{
  "n_head": 5,
  "head_dim": 32,
  "lr_mult_up": 1.14,
  "decay_shape": "cos"
}
Each number is 128 + 24 x the weight over its row's rms, rounded and kept within 0 to 255. Layers, rows and columns count from 0. Numbers have three digits each. The size before them is the row's rms in percent of the matrix's.

# up: layer 3 MLP up, 448x160, rms 0.381, rows 19-47, columns 0-159
# down: layer 3 MLP down (transposed), 448x160, rms 0.158, rows 19-46, columns 0-159
# gate: layer 3 MLP gate, 448x160, rms 0.352, rows 20-47, columns 0-159
up19 085:107139127122129136130137118157147156143147098148115112138110134123155092082157074174126146119170122161124119131105168172099136078131119129125126133145117091148093127095143123129116105146172157138069138097157155146140109120147145136125159095145123123096148153118110096128102095166116135170128068090144122146137147124130148113112114144120140102145142183094112094145109117082113130069122137136138127150166125149135142131171118162128140113129161106145179133087138112138182109107133124
down19 090:124053136120140127134109124115159136134151105139119150152095116119119105102136123131128136085163098117145117137162144151144147117118144118135085105119166204098094140110139141093168157121131108146108104170122160161145155132115137104137125121168113113147172155166116164139144090146182136177128170135143110146134090156124132143125107145099136132113144098086120154100131144095109179154122135123097136143132158163128099146150110113120113078173113168122133119120131108144094111136161143
gate20 102:088131164097109163124124130175148151149137138123170119066126188105172116128102139121143148117102144140168121150126086155127136171128166115126122126121117148135124146114134161165129117141107143168124160132142132121124125117109123146138131135135133093065119108182100121108127102139133089128138135111121173118125153154092115120139136147117175145165138127149184146170088119104115146112134157132136137154125168147074137122143125146122087157129137136187154172121109142145151113122119183
up20 099:123145118147109136102155107157146127131120104117099143119115184145133106124110139095131162105148125144166091144098204119130191134147129126140126118127136136160122129147134094116121109154134173117110135153085116131139133121130114135116131072116109098082109098147088138121159128150166116112084124088119089124144146145118121107139156128150149161102124137128166113128098147140171144127125102169163095153129142057138133103100114110065122148111103108124095118129083155112120082120117135
down20 103:088104151110133125143122128137107118139113167104143148132141098121113125076143111147108135090129140111157149154170141107136108127159118117092137138140164120178143149157169126113101121117158102148130098128080102106120153107135120153136158168130149130117097106138164104131125161124145143126164106121155133151149127159089108095160148105162162094134172135092080131152124106121091155162147144135123134141062143141093125125172087103118072152157158124133126165124142106108118148143158085
gate21 098:144122093133137141072165095112109128145106145113132125183116145124130135121138104137117135131119102160133105153112048135099093153142152085115145131109143132123158120172135114135123093146102113160121141140112118162134082156136095132144151106106110080148096152153166148139099110124091143140145112142122146103138110140137078166126149135115134171111153071119147084136137149183134137147116120117110148121145124159156107107112135115122119109152089112121172149086091141161118145144137187
up21 106:157115094163145121136151132138105124145140132142131163135140125152144150141117167117098106165141109172102117119131099114108065176109171152153138159135143133107133154135115138110115142163125104182174147121170128113120121123127145127147148149144094113129096113158148132128071103150113120151172133115198138085108121116125125161117092140119162130135133096143129096202143140170186121154128138142135158096148108170137126149154153160143144163104129090120147154127106140138120125128144132
down21 100:113146122126106130136142123122127126072146176094111154115147144159125142152126096115096150132154141174125130169122075108083106160155107085135153126120126112099100127163106143099119140143152130140125150093093130115139163138117151121157163105108155130130087098136117092112149127119142131079141123141125093126120129086136125149139126136141185125083120150084079084147117136190088135170140168103140099115142147160131173108153108121117113118151124135150134100125119140128111144149076163
gate22 102:131112169168150138134140157166167174118135135095115102118098075121119137128077158144128116187142081135111146150086094184142118150153118087088159098110132173144157123159141127150103124095160185170137111135141168089135132105132110121125131100140137135103144142119160129116124131113113139113140107131134131121118128153150114136169132151161082115121147134109120136135106111176076103129126113138136121102115113127136114114112126143075112124105125138147154136182139122153078114095139119
up22 107:157106123154092137130149132088125127095133099100105095133107125127096109093126154133122121148129153136140116151157120150104127132186123122127117130093130145140148106090148102132141097097152146151163147111090181108114139082147095148117138184090131132122152131121074125130067140101107127174099084183129164093125119108131134165133123130158113149080099131157155122161102124108148170098113114144124113121134122155148113114138120112139137087150113136112151106141100170103130161131080147
down22 108:147130081134159129134173121121140100139147151103097136113123098103165108141114128138088136109150184112076138138129121147115167125137118132095110179126130082127138120143144139082072140115104135095116086143122099127085151135106130169107113146155178110120127105124099130154103100083140139149126161148098099113127117127119109121138121148166102151128091126121122075173103148126134176154071146149110120168088121119105126161132111161139140111112123159105120101108135140152102107116152159
gate23 100:104121099161148100134134142120104150139103137125125108131144142132143116103132152169122104097151173170111089137133140117170102095127122172125115175131127156081110093157143127120129103151096114092131119105134140116143128120094108154136112145131113114148068137123093118187072154128063159145099127127126125097121122163161120105126126156128105125107118179137146129139124131132078111073134129124158091155129122092110089154175138114163144118160156163116114114140122125141166134112145165
up23 097:118109145158161092172109146117136122147126089124106109095100107124137147116117162121146111112137130173167122141124140105101090139116106120132089136166122128133171143071143116131152132103132098135112138125126105149131123136073120116125142150131133125145110159150150138146111117142099148169160137113076130134135144121111114146092084066154100118129107111098118136177133121142064137061160174141165106143165111094109077132117158144163146148093107130097121109131120124160121112150128100
down23 098:097104134116101124130090123150106133134149115151128078137100123151136124128128176125195105095134156143130162155148108151202155100116137139113128136106126150120141122129087168138092137109140112113111171143157136126139120126113145163149150058132135102128068139127160143138166152102134115124114138156151085163166147132113129130100122076141144165129139133120157143148096118099139098179143124120148114129113093112072115143104106139098118152129164161146110125098126125115106139086123131
gate24 101:105161128157137192049119134106134114134134103156099120152120109159108138133078145133148135122082129124150107136154164178150129084133130132110093097085112145139135117140174094167106106104153122138154165108158142152135120142164160158161155129169147147112143139125148127122091145128101119137113132099146137107140122142124147118097152159152100123135069107173162135150120111131097126134141113099118138136144063169136108106145101113114101129137154110143140152109142140124104131139169099
up24 100:118183117181151205085140112083139074119146132124098107139104129160140143149099126088119177138144098143150149083142131123125141117132112134152090149115126113152132115119162143150129150105150156159139108120128077119138097157126119119152139126159176125149145115102088085159114132138120116107136130113121141170156160114113092112133094128124127123111123143107138122161153102151162138128136116144147191113103082171149089116137177135113137143134096094141133101134142148133112109138141102
down24 097:120121148182163160113124103118131133126162134120134172124156118172117113152062175125136109130115150130144151099110148084130182100111138141158130120158136142117150148142071144089132107114163167135111137149145104135095079158116129124132086128175132124119160162120103127155105132135143158136097172147149080162117130140093101110070131133089124117167151159083127133123133118113131125114107122124151167100122126095126128086140107131111118150104121112152099125129096171130117148119144102
gate25 097:110149118125098106107167179101165097142139111138159128146124171134146115126104151153112182110127118148114115150159139132153140096168127121149129159099131153103111124073128149152121122112149103132123153100151115117141135092143167110116106133093120165107102081147110117077109136164096124088112161161141091105094119120126133091157193129144130142141124119111196102140156094107131135137146123117112146135100139119087140100118139181108109132074104144124118132104103152096116122121108139
up25 100:154094130118106119123183085113087144146145159084112121125127135102120138099103107121180117138151119080153109136064132123124146127127121136140139163081101139052157094123099132108099147142152134132120186093176101083176106117122104111113103125157131086140156140098130142168135135141150135175126127157107149134120124134105149114119171149123158128110111109167111177166145123144141117154113096118125122109118116124106112127103122104145140124106127174159121129125113151129141153118132154
down25 097:147125096101149131140137135101095101176136205111103126150134158085135149100148097129116151135122143106123165116094156125128169128130137118109125134111126128112122159126076100123141111149160132088116174137143083105135152146134134165092115135120125115105138161102139155130091165133138154133132144125115126115158150125115137172124136133120126150135125177145085125129131120158105132113105135113175104103175145132154105066151083169141147159169157161106166123155081136087126135154138132
gate26 104:116129152099146114143154121136132097136121115125098116122096146156153154122110139129115137148104088136104155118132118138110167130171087167137128098141100142133119139119142160125139112132127111130108109120165110149120139141096084094155112112127145170088117120109114122155108131133115154154118124121039127102133097114129137132118149126104085154065099103124155159114162095142116098090070149079163107131118108164087148118113125120101141093089146099164089131102156117097172134124112148
up26 102:112116143118130151139147096136170098118088153112140122138089142090110157135107176146085158127106088171092138132152130131089135157160098116135158144120099092146136107132138108118106136122106111135125102108137113102129125116118117107106129124200125130144101132101080132146093149127168135152140158109082123096102141149148095128145188108125144135087119128095125155128145134154121116131098124088162143125167146133109141108130121090096212103138103123136084118146157138150151141097137111
down26 100:090108099132154109134125162098106104130121150149133115136140152074112125160134115109173165185122129122116127096139091116137148150109112129103127087136107170122176124173180161122139122110120157153158131111131139111164117122110158108108126156124114145154156142078119131112143183111104120146105110180182120151141101135133144115084114117072125141107127111079136120104169123118130113138079116126119147095127124112133113099119079105138153099132143088177148127131138107120151136164135124
gate27 111:087068142146150127126156081111092192094114173135095169164163151152163136108088100169121152131077115117112109166145116191101161077106100146098136098161105143139156138086121124146113115111118121118139108135129156131136116151125144128095147145126104136155125117127140091141126099146114176160103125123159124146074127148141168175131139116145103143110110144088123133129121143114116112142151138126090119140147132128129128109100101150143098128098112112099117136105145133129119135124169109
up27 117:172124127130128160139137072108136113066103113096109142173110142117098167131128111113136145141149155112148148155136134100141136106120119132122150104154061140097165142132154159095175138133109122119125157155129096110142087130140172113115139170121141205151120126101105100172110151140174136100132122131090090132145137126111112127150101105112125103120108128086125124141108121065139091146136150091147164101103142125143130090118109126139134147119148088114113179137156143146139137128145127
down27 104:103118135155157117136133097083120143079115097079100130180123170161134134139111117138119152116116111114119110164159094106110099122122105148144155150113100119086111097101103094112116129168074163137109128153126154091147055134139137120111136153151095182105142120133114101127149096133103167099124168111121143135098162092126076166163131096156121140154144116116135122107101116146095132124139135079130145087149107147123104133134141143129159139123149126130123128124162135116141118136181110
gate28 101:113156136109113157134146172122147135138068128136163111134145128121139138144147126152139106116108121166116101135102141088156184124117110094136123145105113101173077146133089104144073112136121143146107136147131134175095145125114089141130134140123127130126122105133087085102111139102144120152133098095151153127122137110136101130087131100115127143096139151124129104145043190128109120126165135126137136108144120161122145107084180127151163165146155130147138091142177140094097116138110148
up28 097:104132098124111109122130141166130163084124094120152116130135122135139132135146111107074150117096165094146119160092126111133068109146118164104024120165159166157118176108117076142098079129140150124133100125117115119131119141150123110150122136131132082146144152133120159127129097138102104103101116173131165104171130135093127116170155141085103144102133105157124131122169131138119146109152122132118143114144135119098140111146132123139117124152127181108097112115137144126103129143154092
down28 100:114142134125113113118137103146096104148109143108136116131123154146125144100146112140082127122126165167124134148118115170126158150125093087132165129122103123165135144113152117103114125149118118124109137127167110114151148126124149071127144117098095111136133088138153100106102080134109147063144172086096145077149138183169088108153107097099098140120126099163111106159082144119077105163123142158138125137143156125106168133101117072148144159110100128144127129118134124148173138105150121
gate29 100:095123105159107135123089140167126117148124126141118126159108126159162151161151123117151147084179092143137137143140142116070140148078179101114159155113128106113112134156118129146141109101133117120130149112156128127126142147134079149097134155126108158123141139116166105095115065124109112124120094151085145099133091137139104073117080130140119141186139121136142075105108111131149124107090133119127126143139150093135112117148107106118106144161153130145140126217120153111154136142121142
up29 107:106112088114123109120165147102131097082165101132122114119107146148119092057163128143163134144090131118162080095160125133137137093144127155113103128151132147162150157130129096129106149169112079118155145149106120120087116104126123107110113128146150114153151134160109158152155152138164149127128123117170137138123145125093127157132145189110129138083129139143111148169150110114142157163092135177103107131156093129089137130113149107129132180116115110074094136113132102142154130124158136
down29 102:128178097093105063135119121128155092123132136109108115144119151106098109090168100099138127154104130109139106146117125107141097143142131153088145135119133109108129156125123118119088157086130145124109139094090126109110172133150115170125143120123105117141143146118131120161163109127092162108103129129142092118136136140136136116173135148110128161115119124149184102138134108110053100161143152100113153154152082100110152111146170169163133134094111116119111170109119084119125077119158102
gate30 093:155124147111109129142166146087127121142140160161064142169128183134146135096136127190113154123096066113130148121125135126131147116118149143130154136125102150162117133161084134078111130143117154129124126132134140148094108162167124165129100100141150131170135160142110132156131117155151083116113150101133145162142107103115134133130138111151090115179170130098129151103135115184131113092108149119083108136134147135131138089144147125135124156125123087130068077158143133127119162141127148
up30 096:105110176151097089139096142170091122175157181135133117134135069176109122123135117165139138139112135128138130137115138173114113101091150144122116114112121135112125152108125133143127172105109168075121085111118139152116100173124135134116139137123119113110115155152119085144144159153106099105155128113163125140120160129137162150140136137129127144180128089109167147150104133091081132096097178109118114092135101114124097162123104134146107175104099131179120139151124144114112125135151162
down30 096:120187216144120090150101142109077162132130137130108115125099123142138142137125140128151161125069107141162128119122127138110157144136190128114116151158113177137079143148100118099127140114097076091147138109086139128118140140121131121129106153126143105095127133138120111132087130159143108103128158145110133112108126141124128101128152154096114168123145130103123151146095104096131154105109152120158097097098111116129122161125124135062165179136120099139110111152138134150153142122098169
gate31 104:118118127098100111084188134097116121096162145137095118120114169160141087122118132129164114120148061147135136160153078134114120098146132128100130104139115117126153136107122096135134155140132113143135133123167130088113104150126151135129129129121104108156185139127075103147129126126139150120122159091127144138091079139152151119133166094119074125130118120159134101161133113123176089121118142135106138143104174153166128127170104124168161172103135134149139170097106157120140139103171118
up31 100:156124120142158174146083088151119160143125117102168113085150091123115137140141165122074145111126139101107138123109146146106146156124148121149142135153135126146095131159137148137133114122115117139115136134088154167172154095101110168095136105125164141092095118114145181087132142132113099140130083165128151118168116151120126100109084150125137134171150125094132167107077140159108152157106083120141149116141088090119131166130153126103108101119095119096113121175148141106129147137135155
down31 098:097127149139147128104147131111106152130134180170110087113086126165159136178105105101140105089109141095143136146114142135119105100149146105113137119148171144111146137132163141126127090123139083115158133110142167111093133116118127163111099187114142139095158114135122192120079132139124090203100105136144130140113119121168133111122157116118139135154125108157162113118114102102084112102125082101113154083135161160122134161096142115153141134115124114117155147142157113116131103120119102
gate32 105:092147124117128136124135116148149124155161125087109125113164119114111123160154105161106110130124139118154160137102128151135122146121103139142110134145107123134155128084131107157170107140107167124130116135182099093128153132119155127143114123147120146122186099122097136114204108103129125138135134119129086079117133093150136140140129076113127078169123166172128158149142083142093170118169127131155117113140144094126135114082124128185130120131117092122151124065156115112128142177094133
up32 100:122138122105166149131119151130141128152118154150106124124118135109151103128098117108191111134140114126104115169178119135150131107077140150129127147119097152110086131152123147150107094115133085132123170104139157133120130078116087130096136172124121118132116150160118148113120147182128113085127132110097166131160117080117143146088180147157154147100066140135187148112117133137137104154110155138113130112111136147156115096154119155127166126117141153154186150145116115146121130118166078
down32 098:099115115136122136120114140161093152134119090150186117143173148168157150125070134083155100072121092129112145184102129140158123133145156152160152149106129108105133108116091118140109138137139111102086160100095085115169135104135092149098129132118138112125119103129138142109140101130134143125156107129129116148164120116174094119129140121119129111147128111151140106111131078127106143157161118142163166104114119116093131149080130126116151145155127085176154152103098128116154156124095083
gate33 092:077104133132129107144143180108109102122101142124111138095114099138121137081126106163164126095164093105193126140145151183105156114124100107128113118141142128136125126152114147167144123178116118142104147110109118117116119136122122106133096111130139113151089130118150109128134110161101140119179161106080102124092089126108090114169120121138121093113153154089079122112123153121094170130143124151176153094148159126083136146112137157123112117120122131116121110142153170147144078082112123
up33 095:099153119121161097130145150134101105147114133096113143118155136146139133134123131184128087137166085094134136170161126134110097112144112103179089140137177124126097126173167160138156125137110097128098145144145116116121114140133106155160131142183094130150115112092156110170088141167135142108103110079145128142125140165147161149127120123110109164142127150097103159129116143139131111147153186151182141132163132129103099130126094174116099156130145114131098147115108128131137087099120163
down33 095:124147074087135089115102129103109156147121084090132146139128079118159118111127107137131142136153150129135123119169164122133141110115122124145080126174156128146150140156126188079131118174096083150111189135189136092117129174149123095140128143131106116157100111143152140131120108135157150111127107148119145154110144094123094116109147111134152085131114093143100145153105153132118168155102156140132095144095104120104099131143125140147131142119152153146144135163086099107105118100158152
gate34 099:172140141183105112141177147133118162113105148088191164116162149132116154141105125113117095145097105143120106093097126151143144118110122138109112127163100099115109124141147120144140134132129131142147156095126111076149154111180105115150145144187102078146105101091134132172143116139128131154130122119148138147149127154155108134093161155104097112100131073116112092139116118141140102121176125094178119151141130104124133115131097140110089148148172125128124135161125155136134180155133127
up34 100:072151136164069092062126151122154122124089127156133121167184123118111141109113147157110108088101145136194122160136115127130127079148141100128104116144130132143127142091116123120133128145128121147108116135132081151132156143149139142110137147152148150110167154127116138112128112158150126134115103155135089127141125141108119119122118099117131143158081144161150182142135064143087146134099138110131164157158107144127118147137156161100144129163137064114108160126092106133143157119150136
down34 103:120119065155087092103170149119102174125103121083147128091135115119149150145104115130082104123094152134133142123111151107103122100110141134139091113157104138144078105109119121110140120142104125104157132103124137158135153091163116136135148124168100135109174097149100135110116165169152145134140124107115124134127122130110061155122130109111096149095134108161158115099172118156123122096124089151123113105097104136161082108130123140147091140134128105086105123121144187176111136123107149
gate35 104:138128137101116134132125115169119115146150141098144074168115102130120137132134127134180042099160100133119100147129140139142151148104125164175121169128123127149122140195135175155165115145089132158121099111150141124160128154121137111150135122115142121121128133131163124122123084111141163099153166083151120156151168121145133110140111165124118108177115136112098135115101152124168131143132145101103121158128131124180152132164081100099115178115124153111157146154112143138145160148134114
up35 104:112124117121103086090115114169126126110103111110132148137106104114159098169102125134102127111099124149155130090121159152122132117124115096122112123121096155121094143109119098151102103138114110147106131145173162131066125145127128127157120175172114149135139098082130170128114136121144114155125075123088144130114140107121132135134144076165134194126145138141145137157122104158097091100105126108104110148136120092128112125120121127149157066146120101085130127164182101126167114149173098
down35 105:134172143130126120109100124143110168126161136080168119161143210140111121141124065119195108132120079085120136148161117125110103119175126102135148151130142089147161148138101083112093146119130097112150129146126122143129105168130144114161172143117158140138120132068154125144100166144119134129154125129091098110141162167119135132148175112112123141094163127163103160138114125162116119142131116140111127149147159133154121118117103170117103124116145139122147089121135108135135155148143143
gate36 090:139100147189081148110104153169155097158146146111147143167149110137145175134133114140147114105137097105158098124111147160150154138131141129136131178124087104140190113118110112146113104097167139110114161138109126115170105113126057140137115149127155120158114111119072092133158141156163141143095148097148144127143138146105126141120083151134138146070089112152134126125104108134132139108156163154152077153111093134149130133120126140163133120118090138100112110125130146102141146141116135
up36 086:097153114087146143116149134128108108089118120174145145117118169114146091142093108083123122129107124156097112161104060107137157121135132090156137115125143132120105121124124119112098161115111158153095084127150147150097164152142142126139099125106132121136130111109150109091137135069130127110157092123118149149114151125123155097120174135141111095189148174106130139083124110115103125133087100115170151125112151117125079141137096130075123121135122084080131140113143105151138102127091098
down36 094:113153136131145117137095157174114138138129124123124129133141136114168094107104135120146131064111119133137148136084145098110150142126155080114153175129128142150145149118130132120076158132110144135129104146124162133092140131131141158147142103143111157119123104085100113179087131126112058153143136151116106157125141207155147120110108173109165120151125105107152097111144140124103111095079087125105154134165123138113140125076108161119161135127140111135085082133131107106143154147118114
gate37 098:126123146130124130135156167135088142122139127116155129110161153146096101134129090142126123088107126132134111113139074156111113143141127133116124095138130122118075152072129106122111092137096156135152168154082089153149142102118166086129133141115139107142125126139131118149147125158124142183137097125159159132120151151151181128122110174147118151153162093085111160138113081145123139132120165143105177106137154135103093100151113093145127138095112147167123145167155119169106130157100075
up37 096:126118097122121111132156189179151115160107148129112132158146145145111160128145117115122142108129117094105114132121105157157149161135101091119134089125135133106121122115137119135113106119163156079127133132109106154095147108119140109149123138157144103108102111091143143121127132146148107151170106086189137120143152147147133159105124123111109125102190084106122153153133109117132155110162152079147141130135166123055139091127117091118089157145096154133120091127145101105103120152081077
down37 097:139116161146097126128142117157153134174148144132111092123115146161102127139151172142121158115122159121143144130135097136147147154147135171160192077107128144117138171142092130152105125144108157107108128125118138142099162115115153089122105111154139113122139117153129098122085126116112088165143125119167084133125119122172120161118102179138156133127148120086115130099151099102137136128134151081191127137146164138136132097138127113105126139099125141151122098104116126212081131134143089
gate38 100:090155142175145107123082101118130115080118158091143067136151099121104135117125127123135117095121188148108102125142153161146113110103131122137132144158139108133129133164097138141118118108078139136140119131147124126127122201165112102089118131120130150126170140164115168126128091172109161111130111117146123153129120116126082115130067148147127133128143139118128109104120152133149127173085165141110161137143076119151108158111105121143150157122152112148128180180081152124128116142124116
up38 102:136154142057152118134144104105136158151100100124115123153153103123165144138105152106152183117149118096161118136077113101085102079105150114114148156080184139154104118153146154127123171136123143125131141181131129136146133096159119132151147116113140119134147109132126115086145112124158132175162181133163138150161145095119119114090143161160113159125118136138115141111145108110126149112142132100170117107149145114099144160143141199133119139147137136146134094111139145098092152131125129
down38 102:142144184116135116103106104189120152118126114129127144165068147085121113152137139109111116153116136125155163107135116158097096141117116183105168099114146154164147124141153144146123156153098118094088189131173115115133104155149168145141114153132162137136133071095142103163125095130135135136106142134127114105132131113136122081104138099145100162103122107074162114124140127142100160119094145126106092110151151129141129132145142124158167124150114128127122142197119138118122120092124115
gate39 098:121153103093138151107117105131092173153142161118136140111101136159129115121081171115130126136124132134112112172119119146187156114103155102085098145122131123114115140125115177141160117165111133111171102129114131130115139142143129127116134159165099131119143161096146109086148130150131149116147176118173131106120131161133149148156083153137118106127122121092161173071139138117157165148194147126150135121130072122107145115132116165125143135099124141135163093096144127138125153106102189
up39 096:150129111149106087061158104104126094150141139124153101120148129122148158116121108131141138138141146086118178123155115099109142158151182095173152134104128104106106097149101126115129128132077107170143112163151114110113132082107114142166104130167080148172121132135144146087103105108115114129107116115115135102121145169122132102148148186136119107133127126098103144158137128116134139121135167155106127125136140203122124151142111120106155143135159173131075147155129110138122091145103144
down39 102:128117132140137116112104114148118147135127143130131123130102121150093150159153100115133140126164133155138101082129176092114129109147147071160142121127127135162185117161139087162129082119114116131116127094114083079123110118145098091121152140159128147093107138142098119172124120080150117122144098134156118165121136152120132110108164151082120151101145139118133102122116169132171168109088135100116118162132167098105116165157131071123120138128158138162122116150100106127109064154137106
gate40 098:124137096139109140173122136107184141125146151133083120105144170098136166138150186159117112140117165144126152096120170130104151099131159104158134085137131160075121144093114132145140161097128097103130108087129120126120130138168129125165131121077124144105097136141116118124136132153152140077145185101132129119163123107151103164131101135110124102134129157121123086156133163129126184152094133130148153130146172130167134098127118108131123129173139104135105096134118082098145135161107110
up40 096:126187105117121128177165112126165155119124184169099148131148160143143136145135157111122084132110128115107120101131162101142129115117171129149105084113110133089095093110124140134133147121140097127144108103152087170121133123130139107105102136123114124120113115172090113132152084120133143100135141134123155162149092079122133166107127130089165113159117199128123132124122158133110108167105103176167153164133170116130143128137161086143126152139076117122136131120154094133120138137114102
down40 095:096161066142177113187160126124160180130171131070111162090164141143128136109133135105120150116101104178101127126090163128092135134099136141154125135140106131128141126120176150133116098124137119121155178142113177152146110104130118100163164108136090144158111160143119118137102119122138147104139169104133151144119175122092140137099112166118096150154160115139131129120122155137138169117120137137154145140143119109128133120136158133163062115130162128137167123139145124109118109147124097
gate41 096:144117121149111132117165183125087121134127123150090127161140167086151096098123155124167138137087146158142154109086136140136137174155113132163137102114129087137149128108107158113104123159117175116149143090109153141156127128099108129093129143107099148100115138127107090141146129110111149117130132135075139138164167117143140088138079115113142145170094148120099140159086114108158064142136136146113158155131109174130159128154107178153098132126103091139139110119129137119098142114103147
up41 091:134153131163118131119144144124127111183149140135121153205116130107112115090084111130141129169124170185130141103116109130105152120161122135129139132121116123139089118066097155121114143151107149116172134117153138101118097104124101106105090182152113159115126109151114125122159137149099104109104097140086134107140147112133118110130148086153165161116116155137134129094121094131170089143138125146110113094131134188152097131134156174139120125130118128142116165106122141115123159105179172
down41 099:129117131114143136180153146139109122152140137118103114141093111069118097150110142107149156124129128164085117131104143091136142168147140179130122143114143161166133138124122158136124148185148147120127137122138123137124122159117089147105130162131140088112127085098098066166138136142105142108123116188150121137093153088122156094133146084106150182171076127128126096117123129128115106154090139124163123141088107102138152175158114116129113150153114107122111112129143126137093154080138136
gate42 103:080099161106141094137140143119079118135171143155124137153121138168173101139105144125091080100131070134114128122156122120094141128151100142151161118162108114101112085138113110129120136117105115119125141158130129137124063101112136102128089097121133127111146153099140148129140088171101115099129089119138119093054152148153132121129130137139153160136108143140113131120130123117170156143117140167121118091156119158117148121149098090154173198134126102135128122080103113122118132150136126
up42 089:120149128171115146120170138120117095081112112151123162113112122103099161069189156166147141100156170130134164145109136152146155093134118131118134134098122141098170153172107160122153070102157094136121090109176126116138123109130110107144147108130131157132107151105108162157156134113157137132115100135092122129120123146119141136151107132132148133155103092101096170143137122131121148121168142132196161146100146163164110145180137143109114107104156133143152142163134156121132132124114133
down42 091:138138106165119186083151147155110117106087093130096124116106136093152130111129117143170172115120125120104095091101112164116123086038080110128140138129128133132117123136113127141122145098139086128145109158157118122083128122104125156140100111102106086117142129141159151118128095169148133120116135100172137128185130115135108117166102157130119100138092152113119116127108165142090132117153138088124129111116154121130065149136158133121109088093140127134146152112150135101127141085113132
gate43 101:141101091162126135170124126143127121077086134108107088089100163152134116158098147196133126147127149092136134110123124145113122145102181159146129121103152098171090110138120115163116158108127124172117139123140078132136153127182129107131113121137149154097118149155105110142128108146118136154133141128107174153143100164119159134085108120096138124143136125139137104131116127087123150113105134118121126097173129169110162157172109106117112158102120140163148178161127185130122130090118114
up43 108:159139155138120170108095130135136111164130108167120135134137119123129162125131144105167172136105146088140074087175124127148132121154134101152156166105102115134115125128157173120110133142114113148094133132127149165102131111124107133085097132116121150127090102129084193151125137144137130106132084105109097141120167130163173137141139167070148147117150129127122142107157138087115118102104123118146143168136093101125089112137088141136132126110126188121147107150170140150112165117163157
down43 110:106174151128138138110103131147126129140177123115138115151135091190116164136132113073148172134091150084124119145115119150124123142134135121137122143103139132079083132105092160122137125186164155156155141104138136136080120121123159131102131160167082152092128133087119157135144114099128152138134096126128071120105158125161142136164097153154117122115078100135120126099161103146108147107106116139115101129110117133098115128157130110169156126183108127121106104137108085121101122117120168
gate44 105:186118090106091136127126151132134105099136119148172135114118116124130123155115143083112133100138136124089111081111101141136139146156091147126116139142127123120115116120109080131150133092115136127155098128144082127126096154144153153128105108115117113078142131161100120170158117052111130134140162103136137098083129150162127154140122106116163144145178130154149077097142139103130115087121128150110100087138095129108073137131154102116140117142130117109108138103115103074061124134117140
up44 102:162122144080135145114115157154073143167108103103174108158153105139120096132149142095085094085137146154153124136101148154122132120124122111097167079146115090157144129150115130159158121101138111153138099113115096138122132131133165108083134141123105113115096111148096127175154133109141110113150168152082117146116120132141110140087114131153140128110129120146091123114113129089098158132100110112116102086072179113147137119110162109128114106146112191129107169142141121098133100113109115
down44 104:132151133086146096136151110163151122105152118085087164097149133176186117146090168095132116128128116086183131098136105143148142104112133123161163087141158139094133148159124138097137157122139103177150135159112104088118116151133118135092136136151134162105154124110139101124143115082135161140103109120117131119143148138144126167131103134110142137104154111142098092109140154115136152085133147158144106119151098136108100115151117122130150146146165175079071129107110152156119114114096107
gate45 101:135131099117136100146160146122128139145127133107123165185175136133112166171130125130119135099115128139118109117121124116079152133143105101154139107138140118175100114146119152104109116134100154129131122118149164140147122134111098105128107105086126116104128147092101160102154142160090126142139128120162131125095077139144162150166088112131152154063124163136174163191136105171129128159146088163140138135182156121122115125143160128118111087085152174127127138106136121134142106130097087
up45 097:088131136135075117167127131096124120144164158082110150178119174128143108154129110150152121121107097078165122126130131097080177169142078132107141101133148139109119141150129131127116115129085125123151129122166153093139134156084143122082099096108111109126097137128123161131154144104109163173110118148128169088097123120138115143132118127159150144087148110119140180163136106124130122143158140142137115114162094139089102130098146117121115139063114119143131155107116137117110097112090116
down45 100:098134138122157126169112163165142085121090134113164150089137143099127150122115124138143185160155153134140140179131158115128142152154131112129158095140168133160118175117165140102131148112119093139119124121125159115137180120086154118124110144123121121128102137122107147104127151092151154107142139143176079109106092128088125116148134095163148121079138104113159148143148124163144135161145118084165146152196116114143097093143109144142123110107152121118159135133109136133096121098142082
gate46 102:101120152179122111098119115144118135158131132126116138125083158123119118147100118105114095099099159130106137116100189120101164120101118094136095121170151094132144124176144128154124114098136126126081137142125144155118111102094105099133104127102155107132123130121129063110178117148121120098139150088111129173124105141140115140122104140172084160134131162100169095148167140110145128128146090138121147131093155135087106162106141141118157152119102146176144120129131087115187123098145153
up46 098:157154118093128127101117125144088140139137200155102138118144087109121165111171140120151113122166149075129099130176111151134131143107149165129165125172106137136107121122111109116119112103100121176126131089159155157122152108131094159119199174126152178167152145138102127131148153157116124139093123132100125159124141085105142114142147092125129127121103164114137180099153133134121127152118153139101136119129127172134129139110128131120119102164159105110160103141138146108112125129186140
down46 109:150096078150114150152132139135125154134109107118100145121085127122112148131088150101156131085138122106109174115165158126125144132100172144152113143128114115165137130139123202112203160100100139126130130105155127157162142118119091137135128131125143132167134155103091111105113109113135091117129156102160141127106110089104100154106068101109076134161081123104190109172143153146140118116151150108138129134129163143121122132147138126150105134141156097127146114098137132119091129110149136
gate47 116:146115156119094111146133068097073157081096136127128170136138176109143122103109114118109137136124103126194139103140105142143170142118143121097168135138060125127106119153131131115104096150105154153101110096141115135117174139147135122133139134124124150162128134109123094169112111145124188112138114109102103142059156147135102141165118096126109131142126143107098124135129153117132124103154123117144118128141150118126123123096157134146125112115101064133108164184159090108142143140156137
up47 117:115129095093115121124139084084098148066155131115134156155109158102145162076122122110147158152103183100139153148133113119089131097125135116083124117150115155121132135101115150127077112128148143157092131120125081124144150172137141131158130164119122165089093104154096078132108092163121140127108133100088118132105124139125115138140125102167110153127114142105131120128130131102149117123163147111146127121086137130152146084084148130128114106130080095143116150167145132112171097117140086